config.yaml
num_hidden_layers: 8
hidden_size: 128
num_attention_heads: 3
num_key_value_heads: 3
head_dim: 64
intermediate_size: 320
vocab_size: 2635
hidden_act: "swiglu"
norm: "rmsnorm"
norm_place: "pre"
norm_eps: 1e-05
positions: "rope"
rope_theta: 10000.0
rope_fraction: 1.0
qk_norm: false
attn_scale: 0.125
bias: "none"
tie_word_embeddings: false
parallel_block: false
init: "normal"
init_std_qkv: 0.0616
init_std_o: 0.0126
init_std_up: 0.0616
init_std_down: 0.00973
optimizer: "ademamix"
learning_rate: 0.000642
beta1: 0.9
weight_decay: 0.35
lr_head: 0.0083
warmup_steps: 217
schedule: "wsd"
decay_fraction: 0.667
decay_shape: "linear"
final_lr_fraction: 0.0
batch_tokens: 16384
max_seq_len: 128
doc_mask: true
train_tokens: 94890000
max_steps: 5792
dataset: "wikipedia_en"
Each number is 128 + 24 x the weight over its row's rms, rounded and kept within 0 to 255. Layers, rows and columns count from 0. The size above them is the row's rms in percent of the matrix's.

# layer 5 MLP gate, 320x128, rms 0.0909, rows 76-110, columns 0-63
size [108  96  99  99 103 104  99 100  96  97  97  93 102 106  94 102  98 111  99 101 106 103  87  95 101 109  96  97  90 108 106 110  93 101  93]
[[144 131 160 142  89 101 160 113 133 163  85 139  93 129 105 120 139 150  91 179 108 137 113 163 123 115 159 124 139 127 105 150 120 131  88 129  93 110 140 132 161 106 132 158 143 116 137 127 115 151  48 135  84 124 129 175 125 136 174 123 114 165 101 151]
 [127 103 147 172 117 149 129 119 154 166  92 112 132 116 114 121 153 121 156 152  98 128 151 152 119 122 105 138  98 150 163 161 166 143 112 146  90 115 103  89 139 116 114 191 154 148 167 106 101 113  91 110 140 140 116 115 114 117 121 132 159 126 141 122]
 [ 97 167 115 168  91 116 129  78 123 124 102 129 101 116 116 109 132 136 114 176 109 129 144 128  80 115 167 142 187 129 106 101 131 111 149 107 107 153 118  88 116 128 112 160 107 133 120  92 153 118 147 102 157 116 129 121 148  74 117 158 149 138 108 106]
 [104 130 170 136 168 124 150 105 137 139 134 138 103 144 127 118 132 124 114 117 117  81 117 156 130  93 121 102 155 121 127 129 142 129 120 168 112 115 126  87 159 124 144 153 164 128 132 164 148 132 141 165 152 123 130 131 112 132 184 126 123 164 150 124]
 [134 100 133 143 147  88 124 108 137 151 145 106 182 114 126 148  87 122  92 118 135 128 153 111 161 100 103 110 126 136 134 103 131 109 139 153 139 141 134  70 119 155 140  91 126 127 134 144 129 163 117 105 164 141  92 122 102  99 118 124 133 145 121 128]
 [122 124 133 165 147 114 117 121 125 157 136 155  39 141 137  88 143 126 109 122 128 109  94 157 124  89 137 152 160 152 120 145 123 113 113 171 139  87 122 120 117 138 125  98 153 148 121 125 105 172 128 125 129 117 134 136 108 131 141 112 130 171 164  96]
 [128  99  77 121 130 109 165 107 151 152 117 121  94 115 140  95 161 157 144 123 126  76 112 162 129  92 121 107 127 141 200 140 139 145 126 136 126 134 133 119 125 128 103  73 122 104  86 144 111 141 174 116 182 133 125 112 124 154 145  95 104  86 122 139]
 [132 110 127 108 107  90 147  70 144 153 173 139 151 131 143 102 129 170 128 152  84 108 151 123 160 104 114 151 153 150 121 144 170 140 121 172 144 174 124  93  99 144 167 167 144 116 151 159 124 150  98 126 130 117 125 142 132 138 120 137 131 135  94 144]
 [146 116 124 148 129 152 122  85 124 167  92 131  96 120 130  64 149 142 126 118 134 117 118 186 115 131 146 110 142 159 131 118 117  87 101 142 119 150 169 145  70 122 105 128 152 155  92 104 159 176  96  94  76 135 126 133 112 131 131 133 150 133 127 124]
 [136 142 109 115 133 119 167 178 129  95 117 139 132  99 109 110 117 114 103 126  98 144 102 132 121 101 148  86 152 128  95 106 119 133  68 155 163 157 101 121 127 132 140  96  92 140 106 111 113  91 112 158 118 154 152 108 157  96 123 127 127 113 105 141]
 [112 109 169 118 119 115  99 112 150 133 104  98 158 139 102  92 105 131 134 107 113 129 132 103 116 155 105 136 125 120 166 151  91  77 200 108  97 148  94 163 125 163 120 132 157 116 115 127 136 128 196 124 118 156 109 145 127  59 144 116 187 132  84 144]
 [154  87  81 158 130 191 169 168 116 122 172 111 135 129  98 151 131 157 131 124 140  75 118 147  97 134 181 150 134 147 124 116 116 136 120 150 136 143 165 134 120 131 132 123 157 107 118 165 123 154 143 111  80 144 131 160 142  96 142  90 147 115 119 172]
 [133 133  95 117  90  81 105  84 138 168 148 130  81  94 161 103  98 159 107  94 125 157 122 118 129 140 131  83 168 140 134 150 144 144 145 149 162 119  94  78 126 153 170 114 160 137 105 113 141 161 140 138 132 151  94  81 159 125 127 116 154 146 132 153]
 [132 116 142 130 125 131 155 138 142 133 133 116 165 137  51 123 140 121 128 122 122 108  83 181 183 111 136 165 130 125 154 106 150  85 152 134 140 130  94 113  66  93 125  96  90 133 154  86 153 110  83 102 130 109 169 127 137 133 168 100 152 136 160 120]
 [162 134 125 115 119 121 109 149  88 178 104 107 108 123 155 108 114 182 125 147 143 112  96 109  85  91 131  88 123 110 195 105 154 128 142 141 115 121 105 123 110 138 119 162 132 152 143 117 132 129 135 159 111 133 119 143 129  90 155 133 150 119 182 124]
 [105 130 140 182 152 131 104 120 125 120 121 131  96 117 133  90 122 150 127 152 119  96  90 157  95 132 145 138 130 147 105 121 119  98 119 183 103 168 115 121 156 109 100 144 148 137 108 128 155 162 117 112 136 149 179 124  79  84 147 125 119 145 120 134]
 [121 108 121 127 125 149  97 118 159 162 143 201 106  98 145 110 110 135 127 116 141 114 143 141  95 147 150 139 105 121 128 152 143 124 122 113 158 145 145  99 100 120 136 138 125 114 105  76 113 152 115  93 141 155 143 175 114  79 127 149 169  63 124 125]
 [ 66 120  97 136 121 162 132 145 129  82  93 128 108 125  92  97 105 116 184 151 125 112 156 164 119 161 133 138 115 156 131 160 135 134  99 151  92 153 143 118 127 147 164 109 142  83 105 108 162  95 126 138 115 137 112 137  95 126  83  83 134 148 123  95]
 [108 139 124  95 142 133 119 127 165 131 129 110 118 108 130 133 174  94 125 151 159 112 160 145 151  90 119 155 156 147 162 121 119 165 140 164 123 122 141 164 133 116 115 112  91 114 152 122 120 138 141  83 110  61 123 118 131 155 115  94 118 127 138  79]
 [126 127  97 121 126 101 155 139 154 141 115  93 144 162 137 120 100 157 129 107 115 169 144 117 128 104 130 139 132 112 151 168 140  98 126 111 115 132 122 126 119 139 151 165  68 166 127 128 151 112 121 131 128 165 158 134 115 154 126 129  89 115 105 103]
 [138 114 142 113 112 135 163 111 137 104 110 163 112 107 120 123 156 105 116 151  93  94 114 130 139 129 118  86 139  97 109 132 145 132 102 178 173 114 139 135 118 111 170 116  78 105  79 121 123 127 147 129 103 182 123 168  78 112 112 130 129  78 132 121]
 [115 112 109 136 120 169 121 140 155 134 156  61 136  96 147 103 186 107 121 152 104 149 153 150  98 124 131 128 117 134 108 108 154 132  89 136 118 113 109 156 121 140  85 132  96 101 116 148 119 161 118 126  99 150 115 123 141 157  88  78 117 126 112 129]
 [142 133 105 135 142 115 132 100 126 149 119 148 102 137 153 155 114 153 134 126 115 158 129 129 114  80 111  92 185 177 121 134 107 139 183 124 160 168 143 148 177 130 146 148 152 124  98  97 149  95 109 121 102 119 116 144 140 106 116 120 169 105 113 122]
 [103 103  95 123 174  87 115 138 108  85  99 106 135 137 129 119 131 145  80 170 107 148 154 150  91 144 123 120 145  98 152 124 143 148 114 124 119 144 115  89 118 160 115 148 145 114 173  72 115 153 115 159 106 105 147 114 137 159 170 123 171 132 104 128]
 [122 124  78 126 165  85 120 138 118 182 113 148 126 129 119 134  94 162 170 159 154  80 123 147 167 136 103  83 120 136 150 133  77  97 117 141 143 174 102 117 127 109 112  88 162 104  75 138 117 103 146  87 128 131 137 126 159 108 135 108 125 130 145 147]
 [146 113  91 136 138 141 121 145  95 127 144 134 107 152  91 105  89 136 130 117  95 151 143 133 122 149 122  95 130 153 174 102 146 121 179 108 137 154 134  94  99 135 123 134 102 111 102 165 142  99  89  95  91 127 150 122 175 110 122 112 125 167 164 157]
 [123 153 149 115 148 116 155 118 104 137 125 139 128  88 126  46 140 125 122 185 133  64 126 145 138  95 182 126 117 149 121 111 148 142 160 112 117 116 104 146 131  96 167 146 112 100 132 149 167 130 111 111 128 121  89 159 137 166 156 171 177 159 112 134]
 [113 130 113  60 118 135 165 162 151 156 140 121 148 116 175  96 131 103  95 129 111 138 132 124  97 169 141 102 162 123 152 135 103 165  87 114 130 121 131  89 114 113  93 118 113 109  98 152  86 123 135 139 122 152 149 123 152 110 152 157 103 138 134 135]
 [134 131  95 130 101 130 143 158 123 154  81 115 131 119 147 115  98 114 116 150 172 167 114 194 155 121  99 119 141  98  97 136 154 112  73 146 117 166 139 153 137 116 152 155 124 156 148 101 139  99 115 144  72 144 120 121 131 165  74  97 109 156 113  87]
 [114  84 132 113  95 113 140 102 157 168 136 138 130  97 143 117  94 141  70 137 108 133 125 162 143  97 108  82 157 156 174 126  89 120 165 141 127 126 140  76 106 134 137 132 138 114 119 105 118 120 136  84 111 154 144 124 141  97 195 128 169 153 127  99]
 [ 82 172 156 153 149 129 114 121 129 103 108  59 112 139 141 114 145  88 151 124 113 130 126 150 103 132 129 129 111 142 150 158 138  93 162 127  84 155 122 110 133 141 117 109 111 129 121  96  89 105 104 126 156 132  96 116 200  90 135 113  94 135 137 130]
 [113 105 108 143 113 164 108 143 144 117 149  82  98 103 132 142 133 134 125 137  96 132 162 141 187 102 143 128 183 103 184 131 171 122 135 105 117 111 109 130  97 142 100 106  96 153 121 101 118 152 140 151 143 117 115 152 154 137  89  95 154 136 120 104]
 [141 120 135 122 162 126 150  91 113 119 142 105 114 144 104  78 129 102 126  95 103 102 115 152 132 119  91 133 114 140 113 157  98 146 150 173 108 166  71 115 109 158 122 131 173 129 128 106 133 148 128 161 139 124 106 122 117  99 118 161 148 176 142 104]
 [140 134 104 144 107 123 174 109  94 112 149 123 108  81 120 159 152 141 157 135 127 113 147 106 145 145 148 152 119 118  90 154 124 129 141 109 121 157 129 124 107 138 127 149  99 116  78 161 121 159 157 119 121  71 107  77 160 135 105 131 133 112 124 137]
 [146 162  95 116 129 120 142 145 112 135 104 107  95 133 153 152 129  63 140 124 121 122 119 138 120 157 112 205 102 154 128 141 112  91  93 128 123 118  95 159 168 119 129 159 144 144 115 114  87 108 155 139 127 131 123 135 119 138 116 145 139 117 131 129]]
# layer 5 MLP up, 320x128, rms 0.0867, rows 76-110, columns 0-63
size [107  93 104 101 103 101 101  96 101 106  99  96  98 106 100 101 101 107 103 105 109 105  96  94 102 108 105 105  99 103 100 111  93  97  95]
[[124 148 129 116  85 133 129  90 141 133 157  94 103 122 147 112 156 112 157 179 149  78 165 172 146 120 114 132 139 149 154  99  87  94 133 102 134  95 166 148 104 131  55 136 143 134 143  96 152 120 112 139 116 122 140 134 111 109 108 134  74 189 117 115]
 [112 138 107  97 118 148 181 175  96 118 118  79 124 144  92 139 151 120  87 158 174 136 100 122 103 134  89 134  92 172 127 121 119 154  96 121 143 132 125 142 132 111 164 113 129 189 125 136 146 163 136 109 107 107 159 107 130 154  82 110 143 127  97 164]
 [131 137  99 112 135 184 134  93 106 108 122 134 119 122 102  89 128 116 107 128 150 115 128 128 154 130 120 141 110 132 123 130 112 134 131 147 125 140 122 176  95 115 163  89 120 167 105 150 150 113 105  73  99 132 110 130 157 106 108 132 111 156 127 147]
 [147  82 128 149 158 139 102 111 162  93 120  74 120 148 142 127 127 159 140 106 111 127 170 141 115 159 121 102 119 144 149 104 152 134 141 108 112  88 163 119 143 170 127 106 116 122 151 145 194 139 150  98 102  84 169 105  98 130 151 125 112 107 150 143]
 [144 125  76 117 142 133 129 109 180 125 147 169 146 122 144 136 145 117 100 120 118  81 134 164 133 125 161 151 124 116 161 122 138 104  75 130 133 118 121 140 123  96 140 102 124  98 100 135 140 121 145 109 127  95 168 123  81 126 149 134 103 119 174 125]
 [136 133 166 109 131 120 122 156 126  81 125 134 102 153 137 108 102 151  95  93 107 128 127 141 114 133 141 132 104 101 134 195 110 137 101 104 145 154 119 103 137 116 157 180 140 125 149 101 117 128 101 115 113 115 155 168 154 121 183 142 144 142 159 125]
 [141 180 124 133 133 140  89 188 135 142 111 110 131 146 130 157 115 133 169 100 143 138 162 138 130 175 149  97 125 101 177 130 112 129 142 130 138  79 111 127 118 117 156  96 120 128 138 144 124 110  87  84 119 103 101 162 111 142 149 111 107 124 133 114]
 [169 102 147 158 160  86 117 116 113 142 110 158 138 127 108 114 132  98 152 125 113  99 128 127 114 171 137 116 186 112  99 101 110 138 143  79 158 127 123 146 171 156 120 149  92 118 109 136 101 123 154 120  81 123 158  92 120 137 134 172 136 119  99 103]
 [101 150 137 138 122 117 138 150 156 166 120 122 120 134  89 112 136 123 140  93 146 115 101 130 146 136 119 121 177 183 179 121 117  76 140 128 137 137 130 121  98 122 144 129 131 141 116  96 144 105 110 102 112  64 153 129  88 127 139 143 166 135 154 125]
 [165 138  77 134 128 102 132 128 127 114 128 174 136 132 123 101 100 119 117 133  87 182 158 108 124  87 138 133 131  93 134 100 107 128 136 120 141 112 126 116  80  76 131 147 137 107 102 109 129 134 126 107 123 167 118 124  99 102 123 123 104 134 142 173]
 [133 107 130 132 170 120 138 120 131 150 106 121 190 141  81 160  75 130 138  99 116 156 134 104 148 154 159 100 107 137 194 127 109  89 147 106 155 107 118 102  87 140 119 100 106 114 101 105 120 155 156 145 133 128 128 160  88 136 149 162 119 118 164 146]
 [139 181  85 123 125 115 118 130 125  70 141 109  96 106 101  98  82 160  97 129 120 115 107 174 129 179 150 143 124 111 147 126 170  91 145 141 167 105 144 101 112 121 130 155 144 152 119 115 168 114 133 106 183 111 166 104 137 166 114 127 134 102 141 134]
 [101 140 131 119 123 127  84 103 131 128 166 159  92 135 149 136 125 136 123 134 170 129 111 137 141 110 140 131 150 184 154 170  98 124  98 151 136 121 140 135 129 158 115 131 132 158 102 165 119 136 130 131 159 146 192 143 170  83  92 108 117 139 170 113]
 [120 138 108 133 127  95 149  76 141 161 108 128 134 171 151 118 139 147  97 135 115 112 136 170 176 166 118 110 105 160 104 123 113  90 110 137 152 129 113 152 153 171 172  99 155 114  97 115 134 147 134 150  87 118 123 170 114 127 143 141 140 115  88 118]
 [107 141 129 156 137  90 115 134 123 169 122 151 129 123 150 165 109 141 154  88 135 125 122  68  97 133 126  67  91  98 123 144  85 119 133  97  60 132 123 108  79  85 132 125 118 118 126  91 124 128 121 150 110 121 139 167 168 131 152  97 100 153 139 193]
 [135 150 141 141 120 172 156 133 107 118  79 160 131 116 112 130  81 187 121 119 132  97 103 116 123 160  86 115 148 106 119 112 118  97 158 153 112 130 105 103 120 136 115 168 120 126 114 163 155 144 113 110 177 132 167 113 156 109 136 138 135 115 138 154]
 [124 158 141 103 132 134 166 153  79 131 142 116 160 126 128 143 137 130 134 110 174 162  99 131 137 106  98 120 108  79 119 114 159 133 172 137 142 152  96 121  85 121 126 159 120 100 145 125 100 135 152  76 152 151 116 100 133 127 183 166 137 141 125 178]
 [150 110 104  94 110 127 105 110 110 148 113  94 113  96 114 130 165 107 159 126 142 150 129 134 134 126 146  86 137 102 108 157 162 144 130 136 106 155 127 109 131  97 147 130 112 102 141 125  78 131 106 144  91 147 121 144 102 160 192 160 149 128 100 137]
 [135 146 125  98 114 104 139 149 116  99  99 144 151 113 112 137 142 137 116  90 147 116 135 156 154 179 105  90 160 159 134 101 140 165 107 133 130 153 113  98 112 187 108 150 128 120 139 144 140 164 145 101 122 133 112 139 113 122 123 124 106 110 136 123]
 [152 147 155 151 149  95  85 124 127 116 121 116  93 144 146 114 188 122 113  74 118 104 128 169 132 132 125 125 164 136 140 151 143 108 129 164 181 133 164 133 150 161  96  89 154 122  97 122 111 122 140  99 165 106 129 189 122 153 124 111 143 143 152  98]
 [141 127 131 135 122 123 141 146 114  94 130 146  66 128 151 130 155  89 194 134 152 108 110 116 109  78 146 186 130 105 124 127 134 126 167 149 113 130 168 136  70 132 120 131 113  80 135 107 143 100 118 161 110 115 156 102 133 103 113 126 103 125 131 121]
 [133  96 154  77 135 126 166 115 110 141 105 160 120 148 154  93 131 181  93  99 115 171 123 106 113 100 120  99 141 120 173 119 107 142 121 103  87 148 133 153  99  87 115 130 143 123 155  69 139 138 118 109 168 117 134 142 119 126 111 128 118 129 106 130]
 [146 118 117 129 171 106 161 103 113 147  97 153 151 102 157 170 168 126 122 108 161 152 151 134 104  74 142  88 174 142 132 139 124 145 187 184  97 127 137 169 166 126 140 161 128 125 107 130 131 103  96 109 120 130 127 119 118 131 137 128 106 127 123 135]
 [102 127 184 167 108 166 123 125 109  94 122  92 104 140 102 145 134 117 151 130 109 121 121 110 128 143  98 156 119 119 167 143  99 161 123 201  84 125 135 128 142 151  47  84 153 139 136 106 115 170 108 118 119 147 125  91 139 150 121 131 139 101 136 119]
 [121 142 128 143  67 137 150  77 106  89 112 174  99 148 123 145 157  78 102 151 119 182 113 130 137 134 119 132 115 114 164 152 136 142 102 166 134 146 102 163 121 143 133 168 119 126 112 119 100 173 138 164 100 123 132 116  91 139  98 133 133  97  81 144]
 [119 178  84 161 160 116 107 128 154 111 169 154 130 142 124 129 137  96 153 140 150 119 146 131 106 120 121 164 102 136 164 123 110 125 141 177 110 164 128 128 100 121  82 159 144 176 122  76 157  72 152 109  83 131 136 128 114 152 114 105 134 134 198 134]
 [132 116 139  98 152 147 112 105 112 114 151 163 123 146 144 119 163  77 131 131 104  83 126 164 134 112 115 149 101 111 128 115 130 111 126 123 124  87 111 131 124 123 125 144 116  62  93 153 119 116 113 141 132 116 119 119 145 123 154 134 143 127 111 114]
 [147 103 183 126 131 147 120 139 152 149 144 111 157  98 125 114 127 103 184 148 127 113 110 180 153 124  86 184 125 139 126 166 117 153 129  89 105 143 125 163 122 156 101 123 154 125  95 142 111 158 131 125 135 107 140 149  67 144 127 149 155 102 115 107]
 [133 139 102 127 109 125 108 138 156 103 128  65 122 166 142 107 107 112  99 126 116 174 102  84 141 154  87 121 122 146 100 164 116 106 135 120 138 121 128 119 149 147  83 144 125 146 108 161 195 128 127 141 151  95 109  94 115 134 146 143 106 187 109  54]
 [ 96 143 118  95 123 138 136 133  89 107 133 148 125 112 129 146 153 121 161 147 163 148 134 147 151 114 150 129  99 150 123 117 161 153 107 140 139 115 131 103  75 116 113 106  74 119 152 115 127 110 128 118 139 126 123 134 134 128  77 139 117 116 102 169]
 [110 119 127 187  73 107 119 107 153 139 115 100 140 141 152 114 129 158 132 118 122 167 146 125 122 100 138 112 163 130 163 138 151 122  85  69 113 125 108 110 139 112 165 105 122 103 152 117  95 138 130 128 103 104 121 176 118 112 160  99 204 134 159 143]
 [128 176 123 170 107 160  95 190 125 112 146 150 144 143 100 138  99 143 162 102 161 112 151 132 115 120 120 152 152 111 143 140 182 133 162 152 115 110  61 141 117 126 131 134 121 132 170 119 129 115 150 136 109  64  68 103  85 126  95  88  98 127 119 142]
 [ 90 119 103 137  65 131 119 168 156 185 120 167 104 145 115 131 112 147 146 107 119 131 112 110 138 153 161 151 147 127 173 108 158  90  96 143 131 102 171 127 106 127  94 101 133 125 125  98 138 161 118  78  98 138 152 125 136 140 155 108 124 109 125 155]
 [174 137 106 144 176 151 155 122 138  75 148 123 152 160 111 169 113 156 112 131 138 127 155  79 119 113 133 119 122 114  94 122 136 118 111  95 145 113 149 107 128  61  79 169 158 159 110 135 134  97 119 124 122 119 107  93 148 117 135 107 158 124  65 142]
 [134 124 191 142 136 137 106 142 122 123 134 153 171 120 135 119 147 130 113  85 122 128 120 161 125 112 123 109 120 153 173 121 141 110 118 134 108  97 153 139 141 124 108  79 146 148 128 152 103 133  86 119 137  62 146 165 125 121  86 153 102 120 147 150]]
# layer 5 MLP down (transposed), 320x128, rms 0.0746, rows 76-110, columns 0-63
size [103  93  97 102  97 104 101  93 101  99 101  94  96 106 102 104 102 109 105 102 102 105  93  98  99 101 102 101 102  95 101 107  97  98  96]
[[173 183 153 158 171 140 128 151  95  94 146 100 102 123 141 128 159 123 135 135 121 136 114 120 125 149 131 133 126  64 167 114 152 159 154 101 134 200 107 112 129 154 156 121  84 101 167 140  97 142 177 135 126 113 188 138 109 129 117 110 160 133 124 131]
 [104 119 119 117 138 132  88 117 130 102 118 104 173 103 114  96  92 146 117 139 137 106 135 111 144 103 130 103 100  95 128 106 150 130 117 137 142 157 111 128 116 164  97 143  96 121 145 146 136 111 121 157 116 148 120 126  87  65 134 156  78 153 100 118]
 [105 127 119 137 128 147  93 117 149 115 142  66 136 100 141 103  86 118 115 144 122 124 143 127 137 177 168  95 164 126  97 119 167 136 117  99 155 102 117 153 153 141  90 200 104 117 165  74 137 132 121 111 131 144 126 124 129 105 134 124 147 136 149 110]
 [106 157 141  75 155 150 128 113 135  87 126 110 120 158 122  99 104 126 146 157 149 126  93 120 187 103  89 112  94 117 130 155 134 152 133 164 129 144 180  85 120 116 112 101 145 144 119 116 136 134 130 102 117 120 116 113  70 125 142  94 136 118 130 138]
 [169 148 140 121 152 128 128 132 132 117 132 135 130 146 123 156 147 142 151 158 141 124 123 173 115 143 129 114 118 164 133  85 112  90 107 141 143 150 115  81  97 154 185 128 117 123  87 121 122 152 141 121 145 117 150 133 109 155 144 149 122 111 132 136]
 [ 95 125 123 147 143 173 127 106 136 159 151 123 171 143 132 169 141 102 127 105 159 153 147 144 115 113 123 124 133 125  76 134 137 150 116  94 135 167  84 113 125 140 143 169 136 161 142 123 166 139 146  70 122 146 134  95 144 123 105 144 100 126 135 108]
 [119 108 132 112 150 124 117 111 162 144  99 102 106 124 163 172  66 169 114 165 157 106 136 127 109 117 149 143 119 105 150 154 146 141 161 102 109 107 135 121  96 131 108 121 127 119 110 118 146 151 114 145 110 106 171 116 132 164 165 145 103 113 131 117]
 [ 54 111 102 136 130 179 105 158 116 119 116 113 132 120 164 146 121 164 104 145 111 142 109 125 119 184 148 167 104 120 140 148 132 117 110 162 103 129 148 110 106 131  72  97 143 162 145 154 151 144 120  95 120  95 124 123 133 120 134 126  87 162 104 151]
 [148 109  96 152 136 117 152 141 123 148 146 138 147 112 139 142  83 131 101 141 156 137 103 170 128 111 177 158  92  70 102 179 141 152 103  89 134 177 114 139 133 154 130 124 122  89 128 128 137 133 194  91 121  89 129 129 152 130 144 154 119 137 123 118]
 [146 101 131 102 177 113 165  87 128 126 138 110 135 113 123 133 151 162 146 119 110  86 121 102 131 129 155 154 141 114 112 118 195 143 140 108 145 109 118 122 119 135 110 168 156 106 166 128 142 132 163 154 127 125 138 108  75 125 149 104 103  96 102 108]
 [170 114 127 132 109 123 137 147  90 152  93  98  96 125 109 124 175 157 110  98 144 170 112 102 137  65 135 148 166 134 109  98 147 118 121 105 131 125 101 140 106 112 155 151  99 124 179 138 130 113 167 109 153 130 172 119 120 147 132  81 100 129 140 129]
 [ 78 177 134 144 145 118 169 113 125 181  90 118 128 148 147  97  98 147 165 153 108 129 137 114 103 105 144 120 123 103 129 128  91 134 143  96 100 136 114 160 131 138 146 122  79 141 146 116 143 152 107 126 127 138 151 131 113 106 148  94 129 111 133 143]
 [140 143 139 154 128 152 148 104 166 144 163 141 112 135 150 114 101  92  90 112 137 133 144 114 108 137 114  61 135 112  91 117 169 113 145 139 106 118 125  85 133 148 155 143 141 126 146 100 142 104 126 156 145 124 104 124 110 107 148 127 139 105 110 129]
 [133 100 135 126 150 157 126 113 136 131  96  97 168 166 110 104  27  62 103 141 128 117 147 126 120 106 165 140 147 130 109 103 119 129 133 117 110 114 145 103 128 126 128 115 117 143 166 148 133 155 137 136 150 160 100  91 141 170 132 105 144 126 193 108]
 [123 127 133 146 139 127 124 107 156 194 121 124 124 126 101 112 109 135 128 106 145 130 133 163  98 123 142 146 109 124 103 131 119 123 156 139  80 128 124 112 160 143 121 104  67 135 146 125 147 137 139 128 159 102 122 117  98 114 186 113 133  88 133 119]
 [146  99 134 150 134  84 152 110 120 130 122 133  69 128  73 153 115 138 119 170 129 112 126 127 121 133 100 168  80 105 149 125  96 117 145 155 135 148 140  94 149 125 109 171 161 122 154 132 137 112 108 134 145 114 116 108 132 156 102  97 123 150 134 122]
 [161  95 139 101 110  99 143 101 144 127  88 135 125 156 134 124  83 154 104 117  99 115 127 134 118  92 147 159 100 126 114 100 131 111 148 115 119 168 117 164 185  68 119 111 100 113 101 140 114 140 126 171  96 101 134  99  68 130 118 140 121 130 156 109]
 [153 136 142 117 135 144  97 132 139 110 156  99 120  97 146 150  88 131 114 120  99 137 142 118 141 108 150 115 123 117 127  89 127 112 165 182 107 142 128 178 130 120 121  98 114 146 157 143 140 113 190 104 147  99 128 112 152 160 125  97 114  91  91 146]
 [ 73 113 146 170 148 100 146 130 137 134 128 187 129 127  91 125 119 123 107 130 152 102 131 147  86  82 109 114 118 160 165 168 137 125 124 160 128 139 118 169 157 119 134 132 119 170 134 135 101 148 172  93 109 160 121 136  84 131 152 110 121 119 110 101]
 [159 140 150 137  84 154 144 155 153 112 143 109 149 122 155 112  80 109 141 150 103 108 111 111 110 136 138 126 136 144 143 152 163 153 142 148 140 113 114 142 106 138 126 131 172 129 122  53 152 152  90 125 119 164 128  92 117 141 142 126 148 127 166 143]
 [140  83 140 150 110 167 105 143 138 138 146 137 145 108 164  90 118 134  84 118 103 117 125 142 106 142 125  87 142 107 134  75 153 150 130 107 137  99  89 142 119 113 176  99 128 157 130 126 111 138 102 139  96 155 159 158  98 153 141 116 161  72 133  85]
 [126 117 138  88 145 150 150  93 106 132 128 158 120 126 158 147 173 128 150 142 101 175 167 141 111 132 137 162 119 126  91 134 111 144 194 166  99 121 173 145 110 159 129 145 125  99 138 120 136 127 143 127  89 134 129 162 112  76 162  95 115 163 155 128]
 [127 167 157 128 103 141 162 142 140 128 119  86 161 128 119 137 126 128 155 121 150 105 134 180 155 160 117 166  72 122 103 129 133 111 121 103 156 134 138 155 120 126 115 110 104 138 168 104 111 118 128 151 176 116 113 110 104 150 115 112 102 107 128 150]
 [165  97 123 125 132 114 116  92  85  82 178 121  96 121 149 126 165 138  94 111  99 141 108 122 139 132 131 133 142 102 101 127 118 131 118 117 120 131 123  85 165 147 166 136 119 114 132 157 134 116 122 107 105 139 148 126  89 180 171 149 136 104 156 131]
 [125 121 130 167 142 108 139 116 127 140  96 136 101  97 112 110 173 130 174 111 117  66 130 131 119 105 112 155 126 182 157 117 125 143 105 153 156 141 118 143 151  92 107  92 147 118 107  70 111 127 137 118 136 135 152 105 100 164  99 122 127 116 157 111]
 [137 144 148 154 151 161 134 125 162 129 118  99 135 108 139  91 147  85 117 129 169 142 114 155 142  85 159 162 130 159 106 140 125 100 112 111  84 144 132 144 147  93 127 138 138 100 175 107 116 138 124 156 117 112  86 137 139 111 141 147 183 157 115 122]
 [183 111  82 122  82 122 152 140 131 130 117 132 150 117 149 136 107 160 130 123 144  93 182 114 105 126 123 101 111 146 170 141 122 146 142 124 131 127 145 116 112  99 124  86 109 122 131 106  85 147 110 105  96 136 151 104 103  85 126 160 165 120 111 129]
 [105 129 108 154 118 122 167 125 126 139 151 176 155 103 144 126 138  92 177 138 145 137 142 166 101 164 132 126 127 130 149 148  94 148  89 135 111 179 144 133 152 173 142 163 126  92 121 121 169 108  90 126 119 142 155 130  89 142 114 141 138 168 159 146]
 [137 136  93 103 113  66 125 154 134 136 141 142 139  84 121 112 110 143 145 165 133 117 125 169 129 150 110 114  91 110 145 103 125 134 125 131 130 125 119 112 123 146 135 124 145 143 124  99 149 155 131  76 120 134 114 103 110 168 108 144  91 101 115  62]
 [108 132 139 116 153  93 150  99 170 124  97 123 116 116 114 106  95 122 129 147 146 136 137  79 129 100 184 126 128 131 134 136 150 141 141 138 133 153 133  87 125 110 139 119 125 123 148 120 170 146 141  97 115 163  83 113 109 170 121 134 117 117 119 134]
 [171 109 178 122 176 166 123 105  91  99 150 137 163 150 144 119 118 107  80 135 137 125 130 125 149 129 141 154 120 137 171 139 135 150 140 121 129 110 114 154 106 105 178 128 153 131 157 154 131 169 143 123 136 110 159  97 131 146 128 123 119 130  94  91]
 [154 163 146 107 130 136 157 113 124 111 141  79 133 160  76 132 141 140 128 135 120 135 156 100 103 154  98 152 135 148 120  88 150 125 139 129 134 125 149 106 125  89 180 141 169 127 188 119 147 133 147 140 165 146 153 114 134 163 106 111 124 147 141  98]
 [120 132 151 129 164 159 121 135  94 159  95 125 172 123  72 120 134 145 135 154 117  87  97 145 161  97 126 129 134 151 119  79 140 130 102 115 146 155 107 142 138 145 138 111 137  95 137  79 135 171  79 109 123 153 112 152 165  74 141 118 136  94 156 139]
 [103 115 119 130 112  95 107 174 158 123 107 155 113 148 133 121 178 138 101 104 130 128 145 116 121 123 145 125  83 147 109 112 133 149 159 110 113 139  96 111 141  92 123 106 166 193 141 129 164  81 109 144 155 112 140 147  84 113 136 127 136 142 112 101]
 [128 102 107 114 158 177 123 127 122 164 113 108 123 132 133 109 116 133 136 131 126 105 148 134 172  89 122 145 114  93 169 108 125  97 109 123 148 104  91  87 134 120 104 140 129 143 133 141 119  91 152 107  67 121 133 155 110 170 160 129 121 139 121 127]]